Each number is 200 + 40 x the weight over its row's rms, rounded and kept within 0 to 999. Layers, rows and columns count from 0. The size before them is the row's rms in percent of the matrix's.

# down: layer 5 MLP down (transposed), 768x192, rms 0.105, rows 331-347, columns 0-63
# gate: layer 5 MLP gate, 768x192, rms 0.213, rows 332-347, columns 0-63
# up: layer 5 MLP up, 768x192, rms 0.222, rows 332-347, columns 0-63
down331,101,138,206,204,245,113,208,184,172,258,248,161,229,279,188,206,202,248,158,154,243,241,297,207,164,148,191,223,213,235,146,250,221,177,133,196,259,179,192,193,198,198,207,149,192,234,210,196,178,209,180,228,143,192,247,245,96,137,128,214,247,144,223,232,223
gate332,106,240,209,207,130,229,174,195,171,204,203,242,193,243,230,239,216,264,167,154,220,278,185,201,175,200,257,164,168,221,217,212,207,236,126,170,200,214,156,257,156,197,248,184,226,213,200,195,181,174,240,228,212,218,219,187,206,191,199,235,159,215,174,248,273
up332,103,107,221,185,275,102,140,200,277,195,172,114,204,232,234,114,231,220,187,248,173,201,266,194,172,124,127,239,143,283,216,230,236,192,179,168,187,218,223,236,174,167,170,210,197,226,159,243,206,182,220,184,119,153,181,187,197,207,211,179,221,285,221,188,200
down332,105,143,158,159,188,221,163,209,210,227,247,170,273,220,219,292,263,138,174,161,199,215,242,194,168,204,135,220,127,152,199,150,210,169,179,141,167,147,186,225,171,148,257,185,197,231,166,195,158,211,145,213,186,195,188,211,155,223,189,246,187,197,182,136,213
gate333,107,246,147,148,197,198,253,233,155,249,161,229,181,180,225,176,204,150,148,210,175,178,175,231,212,186,162,216,116,172,197,220,148,174,237,109,221,198,193,230,203,255,234,199,165,148,217,180,147,217,208,237,146,268,226,192,168,206,213,195,184,173,248,218,185
up333,099,154,204,244,173,207,205,162,198,173,90,200,270,276,170,183,193,155,215,223,185,196,191,159,167,308,216,183,251,218,225,257,261,188,165,172,230,242,215,234,205,240,203,159,115,252,229,227,144,198,251,108,190,180,257,193,218,234,209,252,205,198,195,150,192
down333,103,140,188,149,313,144,229,244,227,186,219,111,194,154,224,214,240,130,270,165,215,172,214,138,205,244,233,210,161,186,145,168,298,218,191,223,208,136,176,125,228,262,234,253,220,159,247,189,179,181,211,148,191,216,220,168,170,194,172,179,225,218,259,177,196
gate334,100,123,229,175,228,104,236,163,191,205,248,137,161,145,181,140,239,152,225,225,174,189,168,204,201,239,248,144,229,171,291,181,225,141,296,194,187,231,185,218,131,212,174,176,213,177,178,192,198,188,175,263,173,161,144,226,201,258,234,212,277,244,187,132,202
up334,104,178,97,203,205,227,197,163,211,165,195,252,176,255,152,257,130,151,204,199,250,189,226,225,200,108,264,279,185,247,149,196,186,270,205,192,222,246,202,221,260,204,198,240,148,248,239,185,191,283,224,144,227,198,174,238,226,176,192,201,178,121,165,249,190
down334,100,111,237,200,189,238,135,219,148,232,174,250,249,197,216,219,178,224,167,190,222,191,229,212,182,141,173,201,158,176,196,200,230,201,203,201,133,251,261,244,239,238,195,263,180,156,156,193,211,262,240,212,228,194,227,136,223,113,172,186,278,203,116,188,169
gate335,098,264,253,159,184,135,208,230,191,193,244,144,240,235,187,183,194,194,188,193,184,191,180,224,237,285,119,248,209,142,277,178,253,236,234,183,212,310,209,218,202,147,195,110,214,223,253,276,194,219,200,216,171,120,170,202,207,200,210,251,220,244,229,218,268
up335,101,223,248,213,185,202,179,335,217,191,183,223,213,133,227,269,145,208,193,138,191,225,219,205,200,231,194,169,178,234,247,82,170,281,206,196,237,199,180,261,171,196,174,155,231,236,214,220,172,238,185,217,214,237,220,176,192,172,159,273,215,216,302,299,180
down335,101,132,190,223,187,200,238,242,154,216,298,296,223,102,242,209,193,127,212,214,210,231,150,233,284,154,232,199,181,189,173,246,219,175,93,171,154,200,206,166,169,231,209,141,160,164,187,210,198,172,104,290,176,209,167,221,251,298,233,209,162,99,209,238,225
gate336,100,273,201,196,242,191,216,208,195,190,130,189,234,190,228,158,141,255,215,187,223,191,187,182,215,178,229,243,218,186,154,221,199,175,198,221,246,207,284,191,207,232,266,137,198,208,221,239,165,203,188,240,159,162,259,223,289,245,232,225,183,228,253,231,159
up336,100,212,227,182,137,180,143,251,202,210,231,241,222,159,136,236,245,182,184,209,170,172,232,216,196,178,223,148,196,205,215,211,187,229,218,195,193,134,200,223,234,208,222,242,256,269,146,194,204,154,220,195,256,256,237,220,114,220,248,133,253,142,243,188,199
down336,103,148,250,147,143,148,145,221,180,155,257,187,227,151,274,240,206,159,159,220,187,110,246,216,248,137,126,232,103,220,222,125,262,228,118,212,171,161,173,220,130,228,200,178,254,165,218,216,169,182,173,219,142,145,190,143,208,222,150,172,214,166,182,182,176
gate337,096,171,174,228,115,247,140,198,129,288,191,273,196,233,186,182,243,165,170,246,240,196,225,212,211,191,170,175,173,246,214,151,198,276,134,139,226,217,222,175,214,194,197,198,154,214,255,228,205,205,229,147,172,166,156,221,150,222,208,201,210,161,220,170,254
up337,102,258,182,177,202,202,165,204,204,153,171,161,218,183,205,200,149,191,167,219,196,242,288,150,169,153,242,290,187,175,154,214,225,163,302,208,160,183,246,203,188,195,222,247,159,215,220,207,193,144,115,235,210,163,204,190,220,198,206,148,224,154,277,230,163
down337,101,246,198,227,146,323,267,153,145,222,280,233,201,227,238,180,137,242,160,158,208,162,222,139,170,183,178,167,233,210,302,211,183,238,138,135,216,168,188,228,181,153,188,190,184,188,209,214,198,199,221,206,179,153,133,151,173,266,206,227,211,187,194,172,248
gate338,098,238,251,151,190,255,209,109,265,196,148,216,206,69,205,228,201,215,185,185,197,168,189,184,164,164,175,224,210,245,253,202,175,227,166,249,248,254,175,255,229,333,213,210,260,222,233,177,255,257,152,182,211,189,195,180,214,130,216,290,251,180,241,269,229
up338,094,219,178,125,289,145,253,237,209,190,266,171,237,252,199,174,224,188,180,166,221,223,314,211,254,245,239,204,203,230,184,188,144,191,148,278,185,152,215,110,192,212,173,255,135,226,188,229,150,142,185,253,190,230,186,159,208,206,182,183,104,214,171,239,211
down338,097,156,206,173,179,163,301,221,173,263,255,147,185,234,193,177,250,207,161,212,214,273,249,139,228,209,115,225,98,135,115,195,218,156,162,142,223,194,237,147,226,164,168,171,226,197,204,213,194,108,186,241,246,200,124,229,122,220,186,183,247,176,235,163,185
gate339,104,176,227,229,182,192,248,150,223,151,266,268,176,196,171,173,217,189,268,140,235,225,193,181,163,270,184,229,173,245,235,205,192,145,187,201,222,238,250,196,189,233,233,210,244,217,264,175,125,241,229,201,206,188,207,270,196,135,215,197,228,216,238,255,213
up339,104,180,237,147,185,130,150,201,265,253,179,190,216,179,255,175,172,112,216,198,200,182,230,223,209,176,225,171,223,186,156,226,189,235,183,203,187,148,144,273,222,226,226,158,104,156,210,178,140,212,163,126,202,173,164,195,202,201,187,145,217,144,255,210,263
down339,103,229,218,231,173,235,217,173,257,176,190,103,165,201,185,276,124,169,171,231,208,180,205,283,166,204,194,244,172,155,259,180,235,205,210,242,174,255,206,153,286,256,215,212,223,120,172,194,133,199,200,212,145,247,143,176,275,278,114,240,207,124,185,252,197
gate340,097,229,135,208,161,142,203,122,199,162,260,173,214,141,220,178,169,218,211,167,210,188,185,250,241,208,168,114,272,176,159,172,161,203,210,150,233,167,259,164,185,174,197,207,251,260,246,230,160,186,227,153,145,184,228,252,178,275,237,197,200,224,235,214,198
up340,092,232,200,270,232,215,230,186,278,179,223,174,266,169,231,147,172,178,291,230,249,236,230,220,263,126,163,205,230,166,210,132,133,230,188,175,228,193,190,179,185,190,174,209,276,251,159,170,170,229,197,244,224,226,137,248,150,247,229,220,254,222,298,219,219
down340,091,157,155,193,209,238,167,142,204,205,157,143,183,259,137,217,259,224,218,180,222,217,270,283,171,179,285,229,197,172,221,247,147,215,143,195,191,156,258,202,191,180,224,214,154,258,155,145,217,130,146,181,210,219,160,173,179,215,216,220,177,184,209,140,213
gate341,098,215,139,261,190,162,173,201,133,230,205,264,182,240,200,205,202,165,225,236,232,225,167,170,172,232,244,254,178,222,170,241,194,162,185,233,231,197,195,204,161,155,240,158,167,103,241,176,137,199,194,242,182,52,175,163,209,278,194,199,146,236,123,241,220
up341,098,245,276,208,191,303,221,264,162,310,205,215,194,157,164,192,239,197,285,205,273,195,134,205,192,261,234,224,181,219,195,233,152,234,261,189,198,191,230,248,141,189,232,173,212,154,247,140,171,198,262,223,180,154,142,199,124,207,208,213,100,204,166,293,195
down341,093,232,263,142,181,218,207,198,240,212,127,219,145,225,141,210,233,205,226,107,228,236,236,232,228,175,192,138,141,178,205,176,145,212,251,212,192,181,269,189,154,236,192,255,165,147,153,148,259,210,228,217,181,195,222,138,235,192,203,234,124,195,187,203,177
gate342,104,183,159,168,148,148,151,214,113,226,190,285,232,191,194,181,202,174,193,233,124,200,190,140,238,255,217,198,136,168,126,260,206,192,185,198,181,182,197,169,161,217,190,155,240,218,174,220,164,218,125,218,236,120,202,250,236,193,158,150,164,214,137,206,276
up342,101,192,172,229,183,226,170,236,171,205,210,220,236,199,193,174,135,150,266,173,134,181,197,189,194,166,265,236,189,170,128,232,269,222,150,186,206,177,205,157,147,206,198,249,188,194,263,201,248,234,139,209,205,186,287,164,197,152,197,201,228,254,186,165,225
down342,100,171,179,235,171,188,148,114,215,224,173,145,255,174,183,195,208,168,194,153,236,232,223,175,228,208,176,199,194,191,140,191,213,224,235,131,276,141,239,223,209,239,274,167,193,287,238,204,131,131,226,164,272,144,211,239,149,170,182,160,144,209,137,204,174
gate343,099,178,174,178,141,249,200,190,118,180,117,213,236,189,221,178,164,218,160,202,254,239,248,243,83,194,210,187,175,195,198,154,170,162,131,159,256,176,183,265,218,235,239,129,105,227,200,255,202,197,195,211,221,236,281,196,233,123,255,277,191,243,199,235,107
up343,104,203,195,283,186,189,244,187,269,218,246,206,177,254,188,112,241,212,184,169,165,210,238,215,172,233,235,153,219,222,245,213,199,166,252,182,225,150,244,173,205,190,162,241,183,155,217,222,223,180,117,247,216,208,168,231,159,150,161,197,165,216,152,259,276
down343,105,167,175,204,122,200,232,195,227,239,201,195,182,175,222,178,147,132,156,192,234,229,233,184,176,211,190,215,209,198,233,193,235,228,316,276,170,212,184,176,192,179,246,135,216,147,160,221,240,283,262,224,237,146,155,265,216,172,157,179,183,202,206,181,277
gate344,100,220,199,154,165,193,284,161,289,122,240,225,252,225,172,205,159,214,199,211,204,198,137,152,147,220,145,212,179,293,227,166,168,279,210,143,184,183,170,196,283,238,230,203,178,177,202,228,162,212,279,209,265,224,194,198,282,219,149,246,164,224,180,239,228
up344,102,164,176,278,184,227,122,197,190,244,229,143,167,208,225,168,255,195,208,221,199,172,254,235,188,237,260,325,231,155,177,222,219,159,260,230,213,215,200,218,252,191,158,249,251,274,255,183,196,184,130,219,228,238,240,196,204,256,266,197,179,154,258,205,164
down344,106,180,186,234,157,192,166,145,130,254,126,217,167,188,243,173,264,158,210,222,162,184,253,278,258,233,228,165,172,174,128,195,192,264,176,103,199,216,169,253,148,174,231,164,219,174,201,193,251,184,154,232,151,224,225,234,145,179,268,249,178,174,186,222,174
gate345,097,315,146,151,206,195,264,261,199,232,211,194,249,192,273,248,202,220,188,217,265,209,198,191,179,182,230,149,207,241,196,232,158,177,243,204,191,164,234,220,189,100,155,207,164,146,218,204,137,178,196,220,225,136,247,200,171,208,217,229,163,212,167,252,136
up345,105,197,128,129,258,232,225,191,186,232,162,246,245,168,136,181,119,165,265,262,225,156,256,160,155,208,186,241,260,176,156,172,173,256,206,192,243,221,237,205,223,151,223,217,207,199,271,219,219,209,227,190,182,237,191,203,192,212,220,194,167,198,225,93,191
down345,102,185,156,216,202,204,131,254,211,213,172,194,208,187,263,165,219,153,180,173,202,229,185,252,226,182,199,207,200,209,177,238,174,172,230,133,188,173,153,139,218,143,171,172,178,172,207,221,213,152,215,219,160,203,230,183,178,189,203,184,194,216,201,240,191
gate346,099,148,210,174,193,179,210,115,232,176,234,211,200,180,190,230,160,221,185,190,243,206,234,220,220,188,186,160,275,228,206,188,259,208,305,220,240,113,199,161,261,253,204,215,262,210,208,294,219,244,262,204,168,186,163,228,233,205,157,204,194,131,158,203,184
up346,102,174,247,170,150,229,121,252,160,170,115,204,233,140,170,203,216,146,234,192,189,160,183,209,263,219,214,228,166,108,124,185,212,191,138,240,208,211,194,267,169,190,135,168,177,236,213,161,194,148,260,199,194,199,302,172,153,212,225,219,207,147,211,219,237
down346,092,148,232,159,277,126,201,92,244,178,171,226,189,229,210,150,201,103,176,212,198,243,233,60,126,228,200,214,222,237,155,166,285,225,230,191,226,211,163,197,214,234,221,251,238,250,179,225,208,225,190,192,222,247,186,201,272,207,244,290,197,220,231,181,207
gate347,100,255,102,144,226,199,250,169,154,210,217,222,233,154,176,110,262,170,236,99,254,198,181,216,147,238,194,192,213,137,183,201,221,143,158,183,188,162,264,281,223,179,193,173,136,135,152,205,227,189,195,242,167,155,214,193,180,227,167,247,206,217,169,133,246
up347,098,158,139,236,224,246,263,226,269,219,116,217,147,207,197,205,154,239,64,213,184,153,152,168,226,227,176,81,203,226,189,192,135,173,204,234,184,194,148,224,205,189,243,201,289,250,264,169,215,133,194,179,206,211,252,211,204,216,145,183,211,160,165,257,217
down347,097,202,245,185,156,133,171,214,193,179,227,165,175,213,133,268,145,243,200,187,144,201,193,164,235,242,158,179,182,199,208,139,213,211,206,206,173,138,148,155,184,174,221,197,234,212,217,146,178,234,229,180,214,89,159,203,210,222,199,181,144,209,197,211,235